{"d_model": 96, "d_mlp": 256, "schedule": "wsd", "final_lr_fraction": 0.1, "train_tokens": 126500000}
Each number is 128 + 24 x the weight over its row's rms, rounded and kept within 0 to 255. Layers, rows and columns count from 0. The size above them is the row's rms in percent of the matrix's.

# layer 4 attention query, 96x96, rms 0.157, rows 0-19, columns 0-31
size [ 94  98 101 102  93 103 109 108  92  95 101 105 116 107  91 106 102  86  96  90]
[[112 158 139 125 138  91 101 119 157 157 123 115 123 126 157 155 132 134 163 156 128 115 134 156 110 100 117 129 101 109 123 158]
 [106 138 103 145 134 119 178 132 118  93 169 138 157 135 160 114 142 141 116 123 154 136 139 116 116  69 148 152 143 119 123 142]
 [ 83 115 113 104  97 145  78 154 137 159 135  99 161 156 142 130 146 119 141 169 119 125  95 112 103 173 141 137 132 174 109  91]
 [108 134  97 115  49 135 175 114 142 120 118 128 150 118  97 145  87 133 109  95 129 147 108 128 156 133 177 114 170 128 144 122]
 [115 150 103 156  94  94 154 161 119 164 147 124 170 163 145 122 121 173 132 112 155 139 176 116 126 142 110 122 129 140 123 187]
 [151  79 102  75 106 113 128 121 158 115 138  88 181  91 133 136 144  93 144 114 135 119 171 129 153 119 155 132 141 123 128 111]
 [123 111 114 121 133 121 177 140 171 123 155 109 172  97 146 148 170 138 121  61 106 156 122 113 168 139 162  99 132 127 123 128]
 [159 174 122  63 142 114 179 137 141 114 135 120 130 143 124 142 128 162 167 119  90  75 102 153 117 135 149 124 168 141 159 122]
 [115  96 113 116 138  98 157 114 108 100 161 136 132 119 160 136 115 161 100 136  98 124 157  98 106 163 174 114 112 126 109 133]
 [159 107 106 169 130 127 157 118 141 187 135 142 146 122  93 157 153 119 101 171 108 136 127 146 154 138 145 126 129  70 132 135]
 [168 131 139 178 104 117 109 139 131 113  90 102 130 186  99 121 112 111 141 127 162 106 127 139  99 125 110 143 116 154 120  98]
 [138 108 134 125 122 100 131 156  70 161  87 150 140 132 134 155 132 112  93 113 140 113  91 114 105 121 116  91 131 151  97 137]
 [ 78 118 137 185 110 141 112 114 118 140 141 135 165 104 118 128 105 144  78  99 134 104 154 150 114 141 138 144 144 167  95 135]
 [144 133 122 134 138 123 131 141 129 148 176 128 148 123 153 200 135 145 139 143 136 144 113 154 146 148 140 126 123 116  84 135]
 [141 171  88 118 136 134  94 189 144  94 148 191  81 124 120 140 139  96 139 124 153  86 104 124 124 103 119  82 137 124 162 109]
 [154 167  61 125 120 141 143 118 131 125 172  83 140 146 154 168 115 117 139 108 127 171 154 152 129 153 148 134 111 166 114 140]
 [134 127  70  99 111 120 180 101 109 156 145 109 164 134 132  90 128 166 111 103 112 138 135  96 136 172 153 129 159  91 128 156]
 [151 150 146 105 124 130 119 131 136  92 171 114 137 178 104 154 137 113 144  82 132  92 133 122 136 114 116 148 131 162 102 130]
 [119 136 146 105 146 154  91 119 101 172  96  91  93 151 128 135 135 102 120 157 125 126 142 122 115 148 120 151 152 124 114 151]
 [118  69 160 149 119 118 103  99 143 162 107 183 114 108 147 125 162 156 121 106  89 160 163 135 123 121 140 100 148 141 119 133]]
# layer 4 attention key, 96x96, rms 0.157, rows 0-19, columns 0-31
size [ 93 107  98  97 103 113  95  91 109 107 105 108 108 113 105  96  96  97 107  89]
[[116 132 108 123 123  75 115 132 167 167 107 136 125 131 134  93 166 160 123 140  65 116 135 107 106 132 129 118 143 109  89 134]
 [113 108  75  97  99 144 129 122 145  93 159 157 139 123 117 156  81 116 161 103 112 126 142 175 125 131 177 143 130 137 135 147]
 [145 114  97 147 158 128  94 139 139 127 136 125 109 149 124 172 160 132 128 140 113 126  93  96  71 117 136 143  82 132  97  90]
 [116 115 121 121 116 148 145 109 152  75 131 137 130  45 111 126 189 123 123 102 115  92 119 136 126  83 131 131 132 141 119 106]
 [136 110 117 172  83 174  96 168 134 135 141  98 161 131 127 121 129 157 142 147 108 160  79 133 123 119 128 127 109 121  96 146]
 [123 130 127 104 142 108 108 116 190  83 104 115  96  79 109 103 110 120 160 128 110  63 126 112 159 110 121 157 146 132 161  85]
 [148 107 105 139 121 161 114 120 149 125 139 133 125 122 142 155 166 122 173 143 124 148 149 105 118 130 149 154  95 146 126 107]
 [133 162 105 110 134 134 126 106 105 140 147 154  89 155 177 180 182 158 126 133 108 130 113 132 141 156  76 113 165 108 108 122]
 [131 129 146 117  98 121 132 126 142  98 107 111 112  95 143 170 156 158 100 126 123 117 134 103 123  98 136 143 126  89 108  76]
 [166 101 126 114 110 138 156 104 145 182 130  97 105 156  82 160 106 126 102 123 138 128 143 144 126  96 120 136 123 139 110 113]
 [162 161 126 173 150 150 103 164 111 148 120  64 114 136 130 103 152 141 163 137 117 123 119 139  83 124 109 119 105 122 171 123]
 [115 181 154  95 112 156 137 139 100 100 125 118 133 121 117 124 134 131 138 111 119 124 135 118 123  91 111 112  94 114 136 121]
 [125 112 121 118 101 168 113  90 126 155 116 146 184 113 127 110  74 119 100 129 147 100 127 163 144 142 159 158 167 114 140 153]
 [118  98 111 109 137 109 141 129 109 206 130 160 151 171 126 179 125 142 107  94 122 165 120 141 150 165 142 159 131 106  99 148]
 [155 138  88 141 126 115 102 142  88 122 124 118  96 166 130 154 133 129 120 152  89 117 129 125  97 144  76 100 129 176 129  55]
 [106 127  89 113 143 118 117 141  89 146 117 142 152 147 103 124 156 126 170 119 154 164 130 157 131 168  89 172 133 147 106 129]
 [150 126 146 112 153 163 134 119 113 115 155 102 153 102 128 103 153 134 132 110 124 127 156  96 146 155 158 118 157  79 128 125]
 [189 117  98 152 160 102  97 150 102 135 132 112  86 181 153  88 155 144 121 161 134 153 120 103 107 128 139 144 101 137 136 115]
 [158 128 174 119 138 137  76 133 103 138 120 145  88 144 128 161 124 129 144 126 131 117  83 107 113 144 104 123 138 133 142 142]
 [117 121 110 150 120 139  97 105 117 120 148 123 124 109 165 153 146 164  87 144 129 182  97 123 126  95 133 154 149 128 165  91]]